config.yaml
n_layer: 9
d_model: 576
n_head: 6
n_kv_head: 6
head_dim: 96
d_mlp: 1920
vocab_size: 8192
activation: "swiglu"
norm: "rmsnorm"
norm_place: "pre"
norm_eps: 1e-05
positions: "rope"
rope_base: 10000.0
rope_fraction: 1.0
qk_norm: true
attn_scale: 0.162
bias: "all"
tie_embeddings: false
parallel_block: false
init: "uniform"
init_std_qkv: 0.0179
init_std_o: 0.00421
init_std_up: 0.0179
init_std_down: 0.00231
optimizer: "ademamix"
lr: 0.000241
beta1: 0.9
weight_decay: 0.45
lr_head: 0.0113
grad_clip: 1.0
warmup_steps: 287
schedule: "wsd"
decay_fraction: 0.431
decay_shape: "linear"
final_lr_fraction: 0.0
batch_tokens: 131072
seq_len: 384
doc_mask: true
train_tokens: 1449000000
steps: 11055
dataset: "wikipedia_en"
Each number is 200 + 40 x the weight over its row's rms, rounded and kept within 0 to 999. Layers, rows and columns count from 0. The size before them is the row's rms in percent of the matrix's.

# down: layer 2 MLP down (transposed), 1920x576, rms 0.0441, rows 872-882, columns 288-383
# gate: layer 2 MLP gate, 1920x576, rms 0.0455, rows 873-883, columns 288-383
# up: layer 2 MLP up, 1920x576, rms 0.0445, rows 873-883, columns 288-383
down872,099,233,216,202,96,204,231,194,258,184,144,142,249,258,145,242,184,247,200,192,197,132,197,223,190,144,183,175,198,167,164,207,159,218,164,167,228,183,228,232,154,180,213,175,242,271,150,210,223,254,215,265,154,246,271,217,225,226,159,229,230,190,162,186,157,244,204,268,232,192,137,211,180,171,200,164,236,277,157,253,187,271,199,224,194,218,248,194,283,200,274,251,223,174,179,179,197
gate873,102,244,223,111,171,199,230,251,203,220,194,239,178,213,129,163,187,197,271,236,239,227,203,123,153,246,216,256,227,181,278,193,224,141,226,203,184,184,225,246,169,134,215,264,168,127,179,220,219,226,204,197,230,220,216,206,130,164,248,156,190,191,203,153,182,154,75,212,207,177,225,198,166,231,230,175,253,189,179,149,191,179,241,228,196,199,192,161,193,179,205,248,249,184,128,283,196
up873,103,214,272,291,164,135,146,277,156,176,212,203,156,258,153,189,256,287,193,173,227,206,204,208,227,201,203,235,167,193,160,171,181,126,159,189,208,226,90,170,175,197,183,196,176,214,188,153,171,157,219,194,217,247,230,231,183,173,128,245,208,229,253,199,203,211,222,252,163,145,210,173,223,229,249,219,200,179,241,158,209,233,247,213,248,193,222,196,236,153,190,158,201,160,146,129,158
down873,102,221,196,170,106,238,207,199,202,176,193,170,205,195,159,215,116,172,180,111,134,163,194,167,261,233,102,220,196,164,188,163,268,275,174,160,242,254,210,237,191,176,274,379,188,203,162,239,155,254,192,183,196,182,230,145,230,189,182,167,263,239,182,177,187,239,213,202,230,213,205,252,165,210,182,68,141,181,244,230,168,262,198,178,204,217,225,255,222,214,228,223,197,208,202,247,191
gate874,099,236,190,276,199,245,184,149,202,206,212,252,142,285,157,292,174,229,199,183,179,225,240,221,217,137,253,130,264,220,199,145,265,213,227,176,204,213,224,207,154,237,197,244,230,153,156,210,196,263,197,253,238,176,283,156,188,280,152,197,161,138,268,209,126,243,143,211,255,203,135,210,199,198,228,153,206,171,245,183,159,195,206,167,192,195,236,204,224,283,154,203,200,243,187,223,209
up874,102,204,202,231,135,190,163,197,189,165,154,206,178,294,263,224,206,174,181,180,244,195,131,248,240,164,228,287,212,137,195,195,184,193,155,208,176,181,239,214,160,252,204,187,236,162,229,194,224,227,279,229,248,150,214,227,219,248,158,131,181,177,206,103,217,263,229,216,226,156,230,197,283,133,197,154,259,198,229,223,143,252,221,154,206,246,176,223,194,282,238,198,187,195,231,254,210
down874,099,241,221,216,148,154,222,224,274,162,177,224,189,172,230,189,197,270,174,262,217,214,171,198,216,217,175,192,122,140,233,293,178,204,169,163,197,220,172,217,212,230,157,104,223,252,222,155,242,222,208,179,235,167,248,223,226,180,283,180,191,135,228,209,241,207,189,254,225,162,250,101,254,250,288,168,222,204,273,194,134,193,216,177,236,239,222,240,177,178,211,185,292,239,192,187,183
gate875,096,215,224,170,182,222,181,273,200,171,182,212,119,232,184,205,182,175,207,216,224,166,206,241,173,180,180,215,175,229,177,172,224,193,228,193,230,145,211,184,104,187,210,204,181,205,187,180,134,200,216,213,175,120,203,212,183,243,236,157,197,254,146,220,195,214,153,176,194,217,186,153,179,170,228,170,129,234,254,176,206,235,209,188,214,228,153,217,191,216,160,147,163,249,238,250,135
up875,096,211,267,162,252,179,144,198,251,199,193,242,250,174,208,159,232,242,204,142,225,304,172,210,203,180,229,252,178,166,245,228,189,159,183,186,182,304,199,232,224,189,126,158,211,180,205,200,177,251,201,327,260,189,119,206,130,203,198,214,234,246,264,259,149,173,214,174,186,172,199,197,225,205,267,235,204,231,116,219,210,169,196,218,231,257,225,166,214,253,229,216,247,131,209,180,254
down875,099,216,245,219,203,234,202,209,169,209,219,182,142,200,213,200,169,150,177,205,131,228,202,136,157,264,184,202,202,208,194,233,204,148,200,157,184,225,206,235,170,247,177,66,189,291,252,197,212,233,203,245,145,144,194,160,233,228,237,215,165,180,119,180,222,212,253,155,194,190,189,195,169,219,168,170,237,184,150,160,292,178,131,187,193,184,238,157,202,206,115,250,282,231,152,231,154
gate876,103,287,175,185,266,222,197,221,197,127,259,218,234,179,235,150,182,219,143,243,233,179,212,182,154,141,201,221,208,154,135,222,178,171,171,137,167,225,177,218,203,160,228,262,225,280,147,286,202,166,224,170,248,147,196,229,99,225,185,211,201,215,223,135,145,148,223,144,104,211,119,278,161,288,201,178,247,196,151,198,209,235,181,170,232,180,225,237,158,224,214,236,176,260,222,161,211
up876,104,113,206,198,187,212,183,154,151,231,210,146,203,205,182,195,197,169,184,256,155,232,183,130,184,170,172,208,188,172,191,211,97,192,147,215,173,200,171,235,156,252,153,162,212,174,256,162,256,237,122,155,206,208,174,207,175,145,206,246,143,168,210,284,239,238,276,170,207,206,224,208,259,180,270,242,239,212,162,163,140,138,138,178,197,228,202,248,216,190,235,168,221,207,200,242,202
down876,102,117,201,149,174,150,172,262,223,183,110,178,219,183,218,211,236,212,208,140,269,296,169,175,225,199,213,147,218,181,246,160,169,106,216,249,229,211,231,159,233,249,223,266,241,302,127,279,198,148,251,285,269,208,201,186,189,160,172,239,146,164,247,206,253,187,204,220,303,237,218,199,230,157,224,208,194,205,153,186,223,240,220,273,177,198,257,105,189,212,204,204,255,169,213,202,148
gate877,101,229,168,226,227,255,115,177,210,228,215,174,209,201,168,216,235,187,214,172,133,206,254,234,202,246,190,231,203,236,217,148,176,175,164,192,202,111,133,188,160,139,146,171,207,227,217,140,172,152,187,161,115,129,146,220,172,168,185,160,253,179,147,230,171,170,230,201,167,251,178,255,130,156,203,174,152,192,186,129,202,182,221,122,233,199,186,183,196,277,198,149,168,172,165,169,239
up877,100,220,199,256,155,226,185,224,186,212,203,226,192,176,233,208,200,169,206,149,227,212,191,235,139,199,176,249,224,272,115,262,226,138,209,104,226,181,190,205,268,252,147,221,232,219,202,245,276,184,232,170,203,249,157,224,192,232,269,194,211,234,221,203,132,185,225,301,272,251,197,293,175,275,182,256,215,182,179,225,223,207,168,231,190,171,162,190,153,178,153,195,172,291,206,213,195
down877,099,165,189,235,155,165,163,147,208,245,219,242,262,180,237,235,197,205,211,191,235,204,271,256,244,226,237,217,161,243,164,207,162,190,237,197,171,193,224,241,205,223,152,150,248,259,263,176,202,246,205,154,241,214,203,156,155,187,196,113,217,194,249,120,184,123,193,185,174,242,206,145,215,246,274,198,184,129,141,250,177,296,295,184,147,193,269,225,269,186,241,242,182,219,212,200,252
gate878,102,185,218,151,220,144,222,264,208,142,211,195,142,283,136,141,149,261,203,165,218,201,208,275,174,253,223,161,328,209,193,170,137,181,230,191,228,183,194,292,203,218,168,221,163,219,179,174,217,226,162,196,231,169,247,179,169,148,115,217,173,186,173,183,213,195,183,251,168,275,254,245,222,215,209,220,231,209,200,212,126,233,219,231,136,197,193,218,208,131,189,189,188,189,259,113,216
up878,103,218,139,206,239,232,197,257,241,181,137,155,212,176,181,229,113,172,240,244,203,156,175,203,193,182,150,269,263,271,162,125,136,204,236,143,225,231,233,226,201,254,151,222,223,133,202,149,182,124,201,140,194,250,245,210,170,196,199,254,211,197,118,216,158,130,178,201,218,252,151,182,204,129,214,216,227,163,259,209,255,162,211,124,229,171,205,146,126,260,310,200,178,199,197,187,156
down878,104,190,204,173,261,136,180,251,156,248,169,249,226,211,195,163,231,195,255,149,226,241,212,281,219,200,202,162,161,188,220,217,244,263,188,189,152,184,124,184,188,166,182,145,188,212,184,184,173,233,232,207,224,176,209,252,208,203,184,203,232,164,233,235,252,196,305,205,257,194,236,210,200,134,164,253,176,204,157,248,166,189,152,158,183,280,99,219,213,210,168,305,241,184,248,182,221
gate879,104,175,187,194,243,227,172,192,286,226,172,184,198,267,166,258,193,173,245,191,239,258,240,217,212,196,168,125,144,160,228,256,184,223,230,182,238,205,228,193,192,179,166,200,199,113,243,170,204,186,179,197,180,132,180,179,187,221,276,153,219,169,118,191,249,235,228,196,227,181,232,245,157,246,192,206,221,180,138,178,221,190,177,246,239,222,174,196,215,223,170,216,211,218,150,174,242
up879,105,207,216,242,143,145,177,133,259,188,205,162,185,170,207,294,233,199,176,128,265,312,287,241,205,195,215,164,204,200,215,177,259,181,189,165,216,175,230,198,131,205,121,216,176,162,219,217,183,256,277,153,217,172,230,176,173,202,150,218,222,206,236,205,168,178,181,145,254,242,170,227,151,179,164,181,162,129,243,186,289,155,174,210,169,225,162,185,230,122,193,229,180,142,222,250,249
down879,103,201,143,215,204,167,206,147,244,227,143,228,236,193,187,248,166,178,220,203,216,205,159,175,199,186,190,141,182,235,327,186,253,210,233,210,193,258,249,252,210,241,251,134,193,203,250,198,123,214,225,190,232,156,247,196,143,176,184,244,186,249,195,165,155,180,223,123,241,210,195,239,180,266,183,167,179,163,205,131,258,199,140,208,172,173,259,175,197,227,171,204,265,150,199,200,189
gate880,099,215,150,167,193,165,170,148,274,224,187,223,213,196,172,167,296,217,164,157,188,167,198,202,202,219,237,250,137,227,201,160,220,182,211,225,166,226,283,186,279,252,168,262,175,169,137,214,144,189,165,223,120,165,171,280,176,183,146,206,211,286,206,181,159,189,156,187,149,107,222,169,220,199,211,261,202,205,153,136,200,182,186,215,137,222,123,218,125,241,143,209,229,240,282,175,145
up880,097,219,232,258,258,251,151,290,213,156,229,157,224,249,193,224,232,157,212,234,188,138,211,196,270,233,216,229,165,211,263,203,179,213,213,184,199,220,249,225,233,210,223,195,162,222,259,197,230,204,139,178,195,267,246,198,207,97,197,281,190,249,161,181,244,183,192,207,209,141,136,195,188,210,195,137,214,186,186,215,198,234,191,144,272,110,198,275,173,249,292,233,147,158,299,239,192
down880,098,268,229,172,253,214,222,165,204,153,198,179,130,153,147,264,131,212,206,201,212,179,192,214,219,223,198,163,221,237,195,244,187,159,173,195,228,251,204,204,220,169,139,166,179,228,226,170,207,185,285,243,228,163,191,187,283,167,242,216,270,173,160,201,217,176,194,234,155,168,250,148,200,120,233,214,234,253,179,242,199,221,197,224,200,197,228,144,198,201,150,162,172,223,99,251,138
gate881,099,247,187,124,190,210,207,193,216,154,212,184,214,179,165,210,173,267,228,201,218,180,222,174,193,155,165,228,240,146,152,152,155,255,182,217,182,268,138,175,245,182,213,187,179,205,124,292,170,195,210,182,256,204,187,261,118,173,239,145,262,211,161,197,214,193,178,228,269,205,156,221,183,161,174,219,224,240,125,178,209,279,196,216,176,139,215,239,221,192,212,275,200,243,102,167,151
up881,099,134,178,194,217,196,111,199,129,193,171,218,231,215,181,235,246,152,151,145,167,222,231,207,269,134,189,185,231,251,138,254,236,252,200,105,166,210,246,231,130,228,225,237,235,226,205,160,178,240,142,251,249,234,183,196,206,203,142,134,234,163,244,212,224,226,241,165,202,224,281,216,228,225,190,219,211,186,225,221,219,209,189,217,114,202,202,173,188,178,209,197,201,162,209,260,240
down881,100,180,207,198,240,198,196,202,226,247,136,203,184,176,236,188,158,230,194,175,210,273,104,203,254,241,172,238,221,178,233,211,191,233,202,180,157,188,252,183,268,160,243,286,166,191,111,135,170,252,137,206,194,182,148,248,200,172,219,229,170,240,156,215,131,225,143,235,264,145,143,225,179,219,269,183,317,280,231,216,199,143,202,253,213,225,222,162,160,215,188,240,169,154,166,173,106
gate882,098,243,252,279,252,213,138,167,243,163,168,262,176,244,187,136,201,250,128,244,135,204,231,243,264,155,208,182,221,182,154,144,217,195,199,248,246,190,189,224,190,260,63,238,247,141,180,176,229,251,204,159,124,173,237,174,198,285,185,141,187,151,223,173,157,195,144,211,179,181,171,190,164,192,151,197,263,155,159,195,230,169,180,230,162,230,235,185,232,185,160,158,264,178,222,204,139
up882,098,193,221,177,254,148,169,222,221,220,208,235,243,161,166,210,125,211,168,219,163,167,244,104,234,173,181,249,166,178,165,198,215,149,241,208,213,195,165,172,161,261,232,159,175,188,177,325,200,194,275,176,180,192,220,214,197,285,195,187,178,177,216,161,218,165,158,218,189,209,186,225,235,147,201,211,214,194,218,208,211,271,209,187,153,163,142,204,272,196,162,245,147,181,190,202,192
down882,098,156,208,208,181,182,215,164,103,200,198,261,205,224,189,270,229,143,219,199,210,242,212,165,243,141,159,272,217,213,177,213,166,214,232,237,183,140,209,136,185,217,201,336,263,139,265,142,191,151,208,138,175,212,135,193,176,156,178,274,186,225,258,250,219,138,130,197,202,203,130,279,244,244,224,251,142,150,168,184,244,181,214,186,185,186,193,169,104,153,244,258,246,248,185,177,224
gate883,099,195,104,208,226,207,154,234,150,186,195,129,214,218,276,195,154,277,268,173,265,213,167,229,209,188,168,224,199,235,200,123,176,170,120,202,223,192,229,217,256,272,190,185,188,258,175,230,187,258,234,189,191,267,218,189,167,115,173,233,133,178,164,171,194,203,178,318,238,144,178,190,190,192,175,172,181,213,141,243,192,238,193,230,178,191,250,218,215,165,205,212,169,262,296,221,157
up883,099,267,235,290,223,220,187,216,200,169,226,100,212,162,186,113,227,239,247,203,131,177,136,164,210,152,197,162,233,188,158,220,169,109,177,235,108,163,172,172,192,173,156,164,257,197,168,172,194,151,203,118,244,192,129,228,221,157,208,201,192,187,200,138,180,166,169,174,222,137,194,165,193,198,219,271,215,145,223,184,171,178,210,204,168,218,164,244,112,176,187,156,245,244,229,182,187